{"bias": "none", "parallel_block": false, "init_std_up": 0.0419, "init_std_down": 0.0, "weight_decay": 0.27, "lr_head": 0.00962}
Each number is 500 + 50 x the weight over its row's rms, rounded and kept within 0 to 999. Layers, rows and columns count from 0. Numbers have three digits each. The size before them is the row's rms in percent of the matrix's.

# layer 6 attention output (transposed), 256x224, rms 0.0314, rows 154-191, columns 112-223
110:497470518514502678461408583507486485479513437509528473528369432432501563460613400487545487476522533519463533549448501502533539506462498506471438521514488464463518525530500516520546508482513516461480448577484517481533435530535591546494471473551625505498530469422590539422420448491465522610511572523463596436453459465498524457559443595512
113:535571475489472551524461568465498488611463550538546520505508380498484582501572520529453590477471475484458486427497513426527530586546465548495500482502523388390485505419511568609558593471535481486550418601502513574482580465418464502622437563578527555529464447442443495463536497659480455536456452564495517507480456404529428519470408543491
092:532542518437556422519518448469536478520493475441504542449523424504469426526521532481541539519497452453484462531439534519502549510477532381475553497463522537589544397420525518471423638485510531565511465495421475473570515500450397504566515491470518495469535611446567505508523496536411498435464415468505598598555516532584485554515557591501
112:492458442488499560521520481512529512556540539492494436471551450555450510534504495516473501525444552538436520426380561482518483387477575464520573466521524502513493514481549498435483495479460492515503516461547553428465499600502497592427509469395510611494526453444536555420454451636389473557458512521457515556500492498491472526511413494472
108:493552574422495438520563483526504504488453507422443538499552597466561591525449579586554525477522503531517466403501443455490468555416469478433476495499522450546497531466451461524360453469487493514492458502535432486553532427529501375590590510511423450539549523517536443479579434498597564496537487522481417485416490469490437589536580395552
113:527353400436561532503501562583520515462532462573524510526425532507431586422469431517495502533419432442490448455488548522527606504509493512526444489524519589479414458583520519532555477528517558542527561519567535499498392535522466599514495541594492519496547432508458611581472475511533500560482572502424489493521433519503470423528475571413
118:482450480520518481460461529468483474456506479439512464529506480481454453501597526566445522542484438520538465500452445399473524417482485541495512502533554529516480493426393527486505498604468534481474544548525551528549545415522554562531599518418531410452446428433502579566495518561523497402570533441600516536480474442563506478418498534511
095:594528488526513480487536500513616512481498454528531426552498483437557492523585539498485495491472574557449505537460591541558568542452464526495539553510539477468503560438443582501512414513547434456537429611513467563467416488396489490533539403555540471447489517478446620446567526547545529436441425489431505450446467491589523482545564546511
100:469504565437466538507545578446503479530492480643549596467495541593468428531537423580496510411604425466574411483499526508500432569582466547545490470496501545544451530571562499549574491548463541470482489466547524510524558438531393510555567541502532540586464508489457493538441490434465418554483563542514465486466507492441485535490501502466
096:489390414442448509520490446581492477468562422499477526400561558470421476469376563559443442533507524518567450485403547569551422420522542480583525409530465497550461487641580482477479419522428496481429523405496472500459441476504518492470540534421425539595536489509484475504410517480485490462514512502549580428555526499427546483525528508483
111:458545501493508496487565483503556511487468522574457469416450482497534529524430554538508515450511574513539528433544508568456467596476503443489539463531488574532550546419457467475571427523525494488457524478574493453504490483514539470408485398509526507542540569576519532452503515492505516660561422486503464526464564581590584581507516543471
098:509481480582434514455434538532453474515587455392417617523510500472493446518584515487463551524530471541492508566487414426544496399558572561469547495484521517552538502502527497501465536470475526572475463496466476550548551467445464564520477622478490463434547525482557478511532568556488463396468410471540542503559470424480443518487437493555
112:571525443529543499496470407478481515580430471533495475465424517518548613561580564457514609538544517532564528479531499492547440525437537443533541427500512423523520490489525529546479543560522519466501500515466444538484572482499478627505382582506529507409519520557533521445543519579464516487595461468493585409562428459506466475451547484508
098:491562504534500532424529547508458479529540502588485418545525496523513542411603427489446487508497536516469551392460549510521520523580482475440454497523455458362432558528382585502501435486503560488461530555509475543472485484503562550431511504549467551470527346495453529441545505470532557546442514521433493441431400447532464486535482519442
115:469496619487431469485546523460518460529515442456549532503529502516481517504501524604550553471521457343588471576455488428515450507501461449502646516535456507461533498458606541494521547590491600512518447560561452575444494475506378554443494569421531503483565498453486540527501489567499449524516505479499515587445425450598555551518484568484
111:502493528458524484443429461491467449393400495552533507454424439562511553408450493520529575522490395490504490497539479518471556494556457528472449511570525550534510383548435533517469501490471553522466531566504517517615438417490641613527571430578486428548460501501514551586494454627491459498486518480520515578502561535569483467573565574458
101:506530497498545481441534515514570558496458480550525410503560559530536651555429579522491404538500373503554468393468573531501471514383505525527425542531527485437415488525534459477514522528487507474529534561546477427415424447504412500460454513499543550457498512524519526509557572434633568531497472536470454451448461602570504507475575409495
094:405541481433459478562436475531514499430486467512562506462509462323452594490534551455536493497549446454548533634484527527452500605485488545514454458513406489513582439541564531542577614543505545424491439517500568525500472530530507496520495447494505427507501587610580490525593459482497540569498426500506569452485487508539427474527381539495
107:493556496466449480514529642560533572574490497533494472420517446478548481554452505425515491467454426448499473455502397495530571597430549501537528515604525438562471560378572515605546489475480460456602469511591524561477512454520424458512484508534528485591406566505442476500481534574450536551427547517479474519397555512496537547557505512499
099:492544539564450513438428577565501463591514481512477491531519480451500490477527482472463523497500573467474539502487464463520560422484481560503499553463463419412465561550484528537478505439472454450496462568536573519477522567514538487476462489486516446476464423467518567490462458449447512491399544601496467389466474414460524410543587482530
108:474502495499416499550511394457530496465537537477622502493517468559508570498554551461505480524382500493523523487448491571469546485474565444500541575546537483460594424396554530443456523451575578470513480482422528451522441470443422542454450518516455445438491487517544511542538572541495517427505425495448503535559429473550509495509476432469
120:466450519469495506490453483551503486460442457479496395473501549599483479582411479527472516447554490489506519478614455475557448454487429573534545469535509514493429528619510574464521421514442496546526515513493487460443449505516468554444464505508482446485367475483389590573449550496451476500494457531474416407468590511369600490507572413458
103:434587578484566490472548526465463408404525512546459496519484500489577554433530458516587532505445409455489511462559543433524490543582464480475421511439493491480440450490364495554452445555554561503469478560508427529587451490517541496551584510552457464517516491453455552529581511548533584466485434417524446635435468484470455563558526475449
113:516502531533501509611472436455396438472483482476578526360427512550490398573535437582521482509562413527567439439469494481516433523531479441501499467462528419512461512564492472462485534504496474508492541444478457424527514535475556472470530483518504569462499468507429577475439493530436476434527529502564498504588527490395472542443554520472
100:584552487474570420531477411546473524506466468532486464449558539536593502536515599459478478476530431482470444539502557577538502563516545454503448555449492442515514462594463543554553498462461475437464437488431406419441512435463542464466465535544491556486484512529469478514579516523477531444454434500495445456551534540471510495483537431505
104:534557442486534496506554561542606572532483518586473479525507491458519573514521566500479548469435505430532476430552530462525489620332511500551462505534502460502513522360489492550621410529516489429530471489569516531438501496529398478503400486414528518539473552495497556453557526509579539540524458506460486508463477507504515496506485447495
110:530543546473479481449527549589522500518548530552412392513587538455569468432476547428515558440453522380526545572491464485534503537487465471502446532512423459494510466467470496559464442511526553436482437553507488559497477469596491439477477475489478506544547466409542478520493492486570596572502560513399554429425424478565574444603497490490
096:456518547548471573424473461529472492502514468467508453533549416505482462490529422457570466525548533455448516521510510500433436453594386447449484509489402483355538432576442525418461522426520557555469519532407517512518486583491564563453529429520457484486490404531533410480473449491547455521479618532427437539485453527490510523530515420499
106:461447548436521463540512475497493476433553458540507560513402496464468507437494407538548574547482433464554476433474481492499509586579527454522459434556487557539487500522533544552593591552492625532463550412564498453523442489541521535531579526566518499514588445495425513604491450526503452601547468442540538547518447536510466504515395578432
108:525404477509531541441426658540537567554553440531409402546467534532503507513461486452459496480547556535445536507450480504588426444467547550491543519601520523484429469527539500457536404523465554509538539543606462590436473499517509600454421514468542539524486414555426553478434569506523503565463506488428541395434513576481580436488523481519
106:544442485479570524493450462428510501458565421421532553534465507529594531574510498509564482511626503553420563531510525506529397454539535537487483514476574492565469522589525492502431512475449546539430491501425471439529457505383489560577542603516496472472472489490462442521526476560603430383524481446528506502531453510417488547488519478513
101:456482526492497522551510500556597530503524522425473476591494578613477404541512491472477464428489527545478531543490455510426491546386522503447429560534488623451497444509393534406458438578521646517590535551545586480455485502543398464468487508491517452447501405480500471512487509427536589519533485478434447456496453523530486495431438463511
107:552503487513495467476578531549479538560513527474434549520469556589489386468594463424507515474451539535486469455501547504617448489540585597535482487424454477538491449545538481541447499457469535535483455447480334597527541526577518520571506491527451595502567500552390465401539544409551525499435517416482507469481472523467443557551487484435
110:517530479422415486488398479536460563536522492591514476406522514546493527543418514516442550447542532517538492500471482460548391539500462494461447424490442482511469536565589611494514380504478493475486473516461463452412524423450528517549468479509489525526437452647458518475458488505428557638499530581458518329483553526496514444516469510537
111:476444471426486483419473596495457531472585469532467521517493482572558438579518449408581432491554478536449549513493472508468511567574513456403418529499445490498377493560389538545504507481485616551452523528496430480550528462490502514536563493637491473461569418593391459583438548488554519565486591455461481401470445536487508537465486498466
118:411476497480456505499498472520529492488522635485470493432434513540538528411416471537489554491391484456578565408522450448453432477521437638532506461512526593474436447505570437455386407530533542556533568470521511455577449537570493529539517573370409569533444457499534490419468479521499465563500488440500513634557523491428481499549456408484
106:480456474476435469544513425446534513503443453491428410495499460447492562453499576515484547496470512487552492476491563431564524541457520515485527451508486410513583529481524523645536437588546490428472447522543424541523547459543540464512523476455501544529504517436529586452533510548531539598540476514501563510441475491588512487578443592449
116:476540472543527556486486494564465503562553524488493401460501534485485509495500432431520464539440470448501536477463495486539464485508501440532535450517440513420448538473460505394497514537554493490520562605570487534454516609565530531385476488515505547541560488605453612539482482563494547504452576478490459543436502556507440520482505570473
# layer 6 attention value, 256x224, rms 0.0338, rows 155-191, columns 112-223
106:451467463514586547568500530515514501490512562492483542543543491550512608490548514529478485683496606504546482531555514588447494528451575505565524463482447498578513549466408474492574552501507502472486531441545568446540471556567520516507496465512513482541617515455585534492518466542477541413525442547379501442491531501522562477487507451512
093:469480467510433572386526516518495520599423501526481411543531542464569481434597473517504557558555531505470478491444557446432509539605517554513508476510485549463432589503536530524518540428502510409469492455450439463473535440525494497506517450440449457511561449562521481506570465529557556513443509508578500516468514450468533458535607576377
108:447441495532501533555457569579537432483421505536520481455490512562523590517552477515557549595479513543482506532597470539538505510491419491597561408530477492546460562423449527499559535432487478568507515552599557486566484493472535601482522454558531466439508437593571507438523529533495550459540450455473488490447521462547498607478442513474
109:451576448545514555507520425582516555446463383597492454479501505520538448447471437423479495489468488441537443442497470412510497504529446486471467541580488451476562407599604489501476550570511485451509550526494552538477500598527445498401578431412469469571459518427530480498519477467404470495517487474518602442518506450583578478580438565504
102:530507569518553503581554468500500453562392472422569600488449499531503548493505511498533508504469529564565507502501540529544522557500448514550552500504472489501488547518416450499392397458482407515462559577545565514404497476495527510503464532517547548518456510528513461467464422510587443519489447589467433484428536492472464543503575415510
125:525496551553494536496548465504400471491491437633495435514542534539565534462611474448508470415525485522592498515541551527449519518572425413504518425452436563514598494391597532536393488485525439518425506541479463521463409519419512489535514433554505575533537594502415452548531525486482505552581450478524515544584459572492539409530506493406
098:502519514532494444482470380545444554561484431549498477525562561452488590451511535484458481529477576535503419466481436565540497513585461459504505478553441498617510474550464489455549530461499499547411531448499572564544426492510489438569454591515523450539550553513615440490433502499495466554544500452530571478428575515476485479478449536435
107:481443446500521567520587481516461470407460494385451524494525385573485474498458516550542476549529508451491585517539522597596499449406587453430496496561501561449480463518589473505489475601533511450584506506446406456457451623478476524474451485518552420520474480432558438456504550494525561479491451471431451446524460512505468545449573428544
104:574453506521506544582517476600535491449399460479505497421483463548466470457550445526565522478534519468473522563462542485533496449411359503413481457570555558537494536453531457501427406480539521508529503451565423468549591446483477506507467510499601500516431405567506507516502509500518491555506527449505464561541481454517479559488428477490
110:448541490514352576465453469466483465395499480424490520570478506430483432584427558515425506410412444470428388561453509497540495574510520503420544520542522463556521511597495491472498503509598609533518502469440397502469459496491485497472497526562420434533410573525533486485468502409408463450495532454540526555422501485575501455480338471501
090:542511554464485494506498433473515472566502493511489351514568560529433491447510463459461464575525505518525522460505550464411532493520557524562468463467556418483450519459581480486514507458426463479431446493486494530527516504463547487503492434461505562548614444501444524598504597522495514544485562462469458569574546556482482456424608591475
116:541508496532585463563376478552422481466584487467413547512567553412470469498605506502486497527520522519467462355600592499411517463626480513448543510477498506594515550532472495497499454481437547461426502526521547469549488536489502527539495453484406541589621438500514583529500512495485584501501543450413512478516522522455537408507517539523
109:564456518526486480539423428558497502553566489518471573556540469497510478538418475524487505544469527526587562512565479606443483446431448455556580488473455527625546478471458502475553500558518523553568416600567570529510500395515517494429488504550555473440447546523521473554386545504533511449586525617513461509421545559472467500469455470509
115:494527535551553523485528471456474527487496469505381543544540465435541500509552445532503551449530499562480543530518623541388516557496534440548537385517529547618415544464546446519514444536572497465533543517500487436512522571563477558540527380488469483532574461411518439467513572504543547467522489494541468490413485547426470435478593506463
111:480472522527477534539619485458454463545446452452472500525565538434522498539528502543463516429509577538580480559462480393468512553509490478526460621536526450555560575529480518546453480503465453460492509546451486572350476460521531447550508574447509422531571606609454445548416404451522508482490476397570440438504457467547496414477516491477
105:490515518475488569390567514496363536464522490464578598505485493508489427453468434549584515446445497511502468432568481516538495537436554450463542454525490490469426456501476493479473471503537518483507593478537475507487471462516474465570458421466524510540535565415495550476462463474507421481554459588460472424411441480466599561554454547485
100:551475581534618537567539544455474576560514526511472527535513496517454467523518585510493487443558458516475425369333526499493505496484455518450556540525438525573421602501509462509508428502511604501471576500505511518546541383494517418522447511485569471435568441534436514491416506553572439553389521483418517550504554493488541541463550472451
109:401470475511493658503501547465501441590411532523532497572492474546498524492512427547490525492524540516443492475456487562450520540450534527532530564470523479395485391556467460464435568491449515503494588508461501530465377616531495554555523525482457445539516481448596535530506454467462553391525474471373503425463508458585517520487406462549
102:468459592513549417596392487520593461565544556506490523569523513466423550463443494538535551539502536511446589521563409574457502446525523468577514431536461471480521438423408487471531521437453453545551534544515588597554493450563490466488493535537480533512508416512538529527459437569547588467528468447420461495518531529408503494445518526571
109:573572534501510467415546543500581563551386490465410446495514562418485466442518443476513525513545469562524450425523491418467500589530445549478542519526491451529454502507472550515520468518453496454527513467547570356555537471547527498560449369471536561543674550490564467496481508467497483504455512530544474503503542526474502490513579531490
111:501567499477527522532588454432514508475544514494461526429518539417528478504622445560523477504490503519401474508567509402517504480473577588473476538535542509541539521514528479483401488570492459550510422532468421494530454607452502514535474541479473575514589504470524527461452437446425504450548510359494436517564426447468493469476522477574
105:611497456504431470465527418458444563546490457498474470559441524430530490482439536507488430487483539446514458513553480501557490545482491515489454528608601475573646479541581465492480499549531452468484430551453514478361533611507489466502490527496453485499551560475449489521487553426510366469524497578602490494493480457537453396521503515472
101:553513483552479480436527521520548488478532563522529388482436479504485461530572488493477460489476575412429531494590531481586486540518507553390481498539512562426595433539587466502474519483431518391493431428481511444408377549431503534541454446551480494499559531552523498480491559436501429430457438528583530555585414463462499507554457519499
110:548545425492361552484460512382504610440517502434578533420449429419400474453565527599500493524509553420460504396475458494507505495515558522402524580522538532502528491510571507504532472406515505462479495483550506458554527540486491407526480549456461453508576535504524553500451419449569398458504590487507564592498460464463529479592504463484
108:470525456529538524499420556489394545486507506528569607533449542502500577436469533488477483440492478538437474433572491560427523534525590421512602428428485500454510375537427446450450504448566512521478520494498505530517413563518480434569546543596431503576508499411494509538469466472416435471542539560385502436480487539553517443530378438497
114:573480529522559425495432435532579467585435423476452666576518496406468525433419473500496556531465509487460490486417473567455489493495488508574565471499514560586483470464495502521448488525535459518522509555509544552580568494571452589500514529482511477585494467463438510490545519385561511461528492532478519523432581493450426469472531495507
096:561452524499566341490530520457533446553500487495401567493472477519548506564432524542491511471519417493492525521493429452591444457452495507585532522419535499530479580414491543543566558590510503473621433501565453425510549430530476510454515524443549406467446498542479448479553558452550519551461437558547453531531508510563480545496512562557
098:537545528518541592477547507536447476504422501436540495564480507565477524512473472493446476461512499525549456591476636553519514552460460488448509526486493479533458528517558408544409389518518484433504504553482550449450480476483501558476464505513532549533455577520547488489479585445531452410453519620492490581486485478551415516489567399503
108:510495558456471508530507417500504433484556532515511597476549509516454536482506472517482560479566505542515480587522453594462508477477521473563566473468499442482521685390453466452504536462480601594448517525498447566547542482479500555620492532498582530443510474522507510482398489456522509498606543396406422539451504488457425525479484516562
113:511453444477441434539580465454438562436548450473453405395577510480421464462540495428475474576517579459538422487524494439638490453524509417465368550533539395467539491477608534483591530531466523484481520477585456473467523504415480472567466487366534540496564490513503443539482511515557483586496512480510490491555505558555494543491554530500
112:547530536473523444326461468494449513516471482509513506411489503440549467448484420445494493415540393562580442416466521541428495510528488535526549523479443488508471551500554495502459592562481427554472462520533476488618508515512488509478490413468495615489459591407428504437450549409461464494529499478528538508519533524395441546553596545508
107:546463524435484488527413374638563506455434456493624513426497479560476547515477522488516483590506533477520604550467468579371502413445528477497532512539541542574400516442528494482489437421464552496524440520539566485542535490540489518487471545561498466559544414502526535506402537526523496481554617623501453556479541437509462544495539476474
120:512526451512562533618556521532509426459509448437454583488550514479411550485533498559439486502507557531450429437522562473447478504489499496424471572540482476534533559481475444505502552468441547485563516438505478528623526568513530509439501525471559453456501443444622576445480440499474427495520498422421558562545487438518527503487475455507
116:561486490482464486440539425510500430577475433461553505472509463525434474510479437522432473539518556491595422470467508533560476544480444537475498668502545522501455534487658490525400480517511539443542505480502446467434498503481493468522379515472484575460512555435534515475533566440497442452526530549486466517505485487538453522411498516536
109:517474479481522515554550493519511489425429460503421539541491532463548474540485438549566529567496521502439513570578500493537499475416587478569460451449498418492565521372447521501578578598495488537515441564494494503481553540543542493505452504543512561529432435505450505489412521552437509521474441493557493457473481448480473510501541493550
105:467560535527530579599437476578482496435558473514524508547525562452539594548592518503456519507506516470480413510485571584397519480544476439565512391521508534650510463496438460471481452498525517550465560562453557487478529509496512498425506524510477465521516513549547613528477494484445422471526546544477586487397532469513528423456416467477
122:512399563526434467545552573569535456517498549528521554467429469542534545504474497604498500490507487496498449472476463567485485524471431572515593523512561553536565570548446491507519561403412520510509453555581511435484504479469520587574433393562498434487435444514486486452534582460488425499527460512455460611427503435415481555567441547486
# layer 6 attention query, 256x224, rms 0.0447, rows 192-216, columns 112-223
113:425631526535527570478531504554455468505501486510621494389562534512542568607495498589484493392429444524484520480489600486562492609457515529571526478472528525479481499482425533520419405502525565469458543495527521533515529519444527499512434430429473488460480515495478432578542419558473534568464546499466481561467533517554484490479641506500
105:418443517538510549461456497501477497533546503496573573580561514438532548444531480619481488503416481581595470515509529508505475420548494507470492381518435521501481408498590548496428438560535492437493441456539453526539485526470470511577501433457555525510503477448438372534477521527413558473447478503532471611510475471489474480520436594446
086:497507509470661527483487569475516522513502444469406531489366535525502444540534552492488446422537593459481391490476503477489560450474421507412462545415494489532488493467439413520460574485524494476428577522547524479458521517563453442434625551536517551557512579623412579535496477519370474499474557508423500490571514468504419504584575467492
085:456477507492568530458489512470561501499501407458431542535386536448524471548516562575505459434497547475490465478453528505493547378455470525446544474446472437530483433478443486489382556518449529505469467509603481482468526510586504434500598503534624470573513539580382542505437505535459537470532500517458443509548511503441446502539531477438
098:413495526441550479476479431536565464542464453473441581505523488460533432517517549601512487527511525570568513473458525525468520440509525501497541460451512460468447502471485590461473535515478495522499409440568468562545533513541509491586589484532605488562510530577503516438477566612468557537508526543452485482548528446384501562521471526466
097:460439559461514585483438532552447500602491531539510584545553512513495493430478534643449553537497432557516496565379479554531466552503541568506565468492521515498489437532558569466484510497474451527526451479576491535542501517528565505578449491486522475538558498462504399467536521480548556493529463431526440431485479439501492591522420559445
097:423480540511505461526485504436548495505446392467452518490506476484521471521553510519501478462536594535495538421533504447395509471482465458496572369399478517489426441468446551465480586536512546553453479498564475551511446564613526456521560482527576461534478552609440540480534557560482540553547581569481415511515511495498529465550533518484
076:510557508583476486466547561513540499490423457494534455495455533485499513539566448433545392409508545465435574448586591408515504470455465488485480480452497436556535477391405423534498511523516488484556497569429507457473457526485501485377598476550515546497449583487465585516501455424500489467424490557497451503511448489410533465573647497525
089:553530423522444492499480510468465480385516509537459433525477531533506533529481414367539532432469554452371486447601489464557547496487424494469474480589469459494565500452446457526421530464528547469527474563489524416500476437478479451425470482461430508475485509522457586489571448496528424515450487580474541580534484567462454461545635505542
119:505554487455504453522469449483552473506473490452436484457513451442516504541521467535529493436489598492537490415525437522431552466506488476455566438443467459544452526439458567491450589465506554490457429454552521476532538534620476467532534501488539446491503523592471589429548485575421464530483577533413525539530557479494506415530476495412
090:589516429572553452485470501494450489430514502578464440489485553478519542525478502440557483418452463404415474454578566527550545554548464446483444566509423510487581537480484433527491511470587429436460527532408485462532477474536446510443514439533478633444488557464475531563485495465527477474479447484446526509508493595409462434492522472522
088:539552448584533419462463458437514456470477477558416463478482528438488570590501403421586500468481535469430499437552518483451555513516412468498467495491478468550487500409439433544442528471543461451466512503428497433553475461538511462514569487507583532515557558519477510511508480554494459502462518531422512563511447564410512446455528453475
099:536565344430456466542512510577508454439425468485464420493544557535477540530529520472505428432469516521478487383596490446504599554477507471446536559490406523459504542401483484491477569471518512493536479519455544531513519442537457444503568522549480511413485511531450602467504448540502474532468484481407556507546563515392570458549598527548
081:461486543409483468543504507468538488563509461442479511496532464503494481463459499536393511544536550540572511479547399580428473499470555462492547526438487573541459490515517571458476547603452576531496440520571508489485507561544511481496493585450513434508515522619475595377508477573427496524587534497509530530453529418615459468553468457506
097:533535387441451506549566566572456576486425449525562478487486578569495500554439596480397430439416462546491482470520492499466536559468523502513536541488426565534516455488393467411488533560529498486541488491472500495424511491507493478530594523539469519424453512538491522520404412552496569585535507552565472449481509486467513478528505488577
100:470539438485408447501499483481445592482512402574449465395494521438523560543493526482456446406385558488543452450536512452454617535521432497470537568487440457503504513429443485525478518516504448444474494463488469527569575474547446415668632470548454502461475573453444528527487513550487479479450564558516462511549522520466574444534508539471
102:541472409503527476533480435492548454516527554486394389463527472452462532509523384455521522469510540417457528473567423530497478501494508421481499532426431464517492542409547515547471545501485574495524429565505539467537516480473482473488561514488535545525504534462505520432517428490506456534527519469428561449499487541442568468579510510500
088:508537487467388544616508463503518566524523548446555471457457543504539510583509482501494465434479511536469499466534497501488503528503503483499537437436522516581521485495401494376505547419502455520494533504477478399456437531555492478485507512485465470482496587487416579627429455508512606514536495486579448502470501538466521565534482522527
102:427459532556405483513489551529543482516461496470524520448424542573439494560471593411564511494537510493499532430566436451493395558487493476513538494526491567491486510453553468484459562531428583527526556498480456487424516508455588486454441504519493518553452473582436565385479533584454561668534485493511464568472423457532465512523527449552
097:454509470597594443507529598472409513465577450565458492513527453432486501510567479463451582486529475471486518538484538423498485483519410469503469483448521492423556497562401543529572444490582500516418497532496524438603522513524552454594510425480564533478587490458434507533533518440562494535523509615420483530478448540498510459468500561429
084:468575575414563485569542569558537530524418491472536461467464512580589535516515527498478441479486470570560446400558495405560512522509482480469531544544506536538501518473419486563493517508533530518555490497491531465504498511590520562504492466515446496470571588617484530494491508521540466559495571487456478527500597471516455544497483531375
095:469513402419455462555516521563512559513457524508492474428522532530486472547430472503487420444474522497490464476590541498456615515443495489473564593440435500522474483422473461500449506473425449516480492526567519562551598429460432397542589514636449494459456557454433513504520456521489505494470563424468536477461655507431568579536508510482
103:550445482585495497404479529490551480497463511535481537485465553548354472501476514428502554565418492420428506504455429543527427472564485500594488451529573546477461476446574476565513494543477542471517485553533506505511495503416564533507438472463498550541418430485564423412486486507406483554474424514440564366443446512509434595481531412583
094:532517400403493506540491504599603453602425570515451498465533486531429476511467462517463483480502618492491497506503500537408533476496555453482548601463440451597503505446508474555463550506401512476520400537561560586509602469436484460519545523547511442477466544515521474425489385544478486462507497447441588438407601462479532580533485519547
100:509502568510461540563527523523577600495523476492497522486431558549488474478492424544463518451420451468540485433510535542498505487369473378469480500604570468525486482453434463553493533555543568476576467541572575490460486562511524507511507544423511497505446500523536538524475474473499465492511442557523492492387483518654491506501477469396
# layer 6 attention key, 256x224, rms 0.0444, rows 192-216, columns 112-223
131:495623516508459446540477458505373466536434372479458563447488522543456515584463554406510506458437441512487468567439549384513512540510470560480491421473417384579516542458470381531548482507498519427527542503481465478552525504506500474508497567491520509438524529463542492486575488477601503593457565456444494491497488500515537547497538494570
106:439495494489530449508512465439500472590412464460500495545596512496436456421453365538465510453492512530517444567533446508575494461474476413419514427607470500483412493576420511439429486564419510497538530528360521471450557448395472564621598532439549597413461509591486432513535418509535499467515500508537496416478527461517489519497424529535
092:459461540553502523583500493462534602525545529523477512504551447477519486504534478527451593430644441512532530529505481499533417411561568480514535427530456474500495540509398540464572578561468485562537436555418544496445564397484506566524549536559485500474402502466483485439506570454598445516522474529555435437491505463421484461454418517491
080:470401548520473471552511526498494507524542438365562548531514587449525447430476447480450491531443463515468497513495518421555540524432536475449405518471516553501503427451472490543399477556446471441475498506474475549415426562490413520492540592462497569470534487477379399522614431514493400538502510444477527502544493492524476436466412483549
090:564469475462517467461531555487386454475509466493600507540468601514505519565546475456487423507473505505468421478483543494558597575501498520491412542501444459531560456494506418534525461456512525423412604449550493514551474576546439411544478461488498534442598530460501432575520456595460530568444517466454571549554527459588483491505493498522
100:522515426498546513494499572464481451395498532504554456499430555495469543632590509508518455569530531432512419438516599460437549565440489519457411532499512475504423473514520449534531513455611519441414600436456469555523469504607459376512493401568526504562541540549532512506473543553454452425468528540498541527528475507462509481540551443530
089:540467472453469410459538525457491475540481477462495519556480595484489559553484487494493414507396545482493362496478498508566595518476464442440435526505412463508536444494566446535440463507445545429442558502482525464546477517506443479650557428505500502548589516559494436555478427567456466479458587517491563455563531462577519557477511494581
087:554429465448461418530455570461465509489535498436585417457531578480513534493498533538555500463468488470488382525433531519472600587516478460445433489527427503463554484502421441494479500534466509440543533507451490429529441633518515439618544478508508527465583526585467346530600478574469490529478563528460564477499499463488490517458481501504
097:501374563400572502467529542456448547531486520410517485525497509453539456525468527529546511389509459443494492519362488522516539457443496452503492494590552438489489488513534416517467508500428575433542565562524493485501469635604452453584525541471541460489590517512436470535480489513432493524442564541545482503531486430513497536524432432503
116:557581440549446440469562453413473394547476531504511562522469590510537472524422531480503433541392532496501362566493532515621582535574421422413436525479463461485511424470479417512504431571513483496491521548423520434466471478431476481608542539454484523410545535496443451460542405512494469494489505511544501486521548451563456518463444520513
099:529417526390541443565517563495447547501538499550520540495513525483490516557535518567508420485463492479477489457440516465393597630422574507471456487527449541450463545466457450558526503445457594421551546483558460474537516613615419432531580512520528437484559469625495510576481499511486484536446635504447552468497512435458520523550492459514
098:545487478465506397523497520416476452515543513479524479521500588493539531541498521556481494550447574520514402516514471472502568634476454425441434463518424521502549457516472444534430489574437562442468586506489525433582424542511410426596591493502505546504561534629441461509514421559487519503467556460457596527504531459461497513512532436497
087:559490445453559473478592588563500440454444534495496484457565544488450543556471454573481413459416550527539479465478476489559603555497500441443393553543465473504542481487483460482543483428485559422423523483562523427482490520595363532549509510473532499426578543542509530479497440579476465527473502542541543481519536452571575482582400482536
104:453652548557386476480508448479503469553494461539528568506464401436471583434395571401513556492479511486522545552508451538515422510540535426555558447524480462477533495485560568429520535545459557584589457532463499571501493341387593549582431486460490483528487457431450481459478511436527488489600449466497415520504473552489475540491499490485
094:486419475492491507527544534554499608464475482481464473432558457531377469547577479558443521408572521524467589390503448475422483560409618558533552494540501499533542496507474579409455520427454551545551429467518468444522463427566469490418486479542458463579440484519534453513427560496484519489565461519491487508475476509384608457565532428460
067:641450356454521496477537622522493513503518542505455535451555572496462530491581458591430447534471523527486462529524431525436607564500505506462374537516408479519532429451456509481504527513471509450486475503525541404506510529476380501543611493451505529441529539505472453480477501515469415416463480506488605557463511436458538442557471509548
119:487577479495436425537566483458506410486458404520617498437504526481568476487448534478491473582405564487540470529461528453490483568499547404468438475509486481479482494520450464542436457487449522479506551491457491529507485484497508422630531544459518493489556525528507466544514369475517497488491548449532480482539479456546480534459465489491
119:471506518487509555454504529425509537523476552469464541487521477607532490478568557456457528380595519514496452423498546467426468524507531587492576471551484492378504478514564526415451612466438520518600470424560521472400482449547546518466492516575464451575505455510503519446459575524393589440554550479529446572457472516417510551593578430488
123:381539579607485562521505503511483476466495482433587508519412447511414477414433569479493626558539443531592594501566514525489318454472562491539542465520542563487513506513500572473495469541478472577576534516534524515505412467504650529437442485509481476467517473404438455474527554470505536514569445467441438529531407604545489510466469486510
129:517503432470487445571457531532498429448532434450561427528526508465548474505477466483529407604440565483490429479547530435537618516459502466442412431469496486481440462587432463543521432518529494484435540490467440541587515493520479398579470431479529518517586484524526514511505452584543534425471612557461545485490561504513471412438529599519
089:475611511536407518442428487486482505483418520459578496485503390531396553548430449485521461508486515495497549475595464517495531549450490477470541513557514452453521518414456504505520505469535452584648445562440489561543538498512565495581462479508526473437464583531586601497496491532581462550546464516516439468473529523503441480428547522489
071:572475469533446530448517592514476516528452561481447639446540477642453500449568524537449552442532451577486539465493479499452468544510566568524493493574455556500526410470568546432424587418410522475548456407576558447459491515471445573467579500496509492524534495492495450502544548495442538506527526515521523472470473449460557561622544424490
090:484424506455555487600526505570456513492506464492624431518473563418473523504461459534533523562423504507584557539537469498531479440475510376474475438507565507621508514542488454561498406577539507507402584568498492464589504434561478459513488505537523563490469520489432520583463478459514475527507491517439493497566546541499493440464471507411
091:509521530527391599493535485524481488544513460548494607426494489567532541454577576463417583453409465506539568545460420444451414536517528546523506472558467515496559453494563525470433588444428527514484452422482511528453462490429486561499488511508508527532525542459447450477489530372513502502555427429541462459518463440452499544620562418511
113:518605545446411522521496491459512561515489425461524506472468460461454552515424462430470482432426536433489511492506469476562526536391561495512468466485483379490495515507416494488437491597450501532591552552491540511450486492431562405610512529491414505456469493550496531539518437485514441438534455526505472488517419492497481478452540498465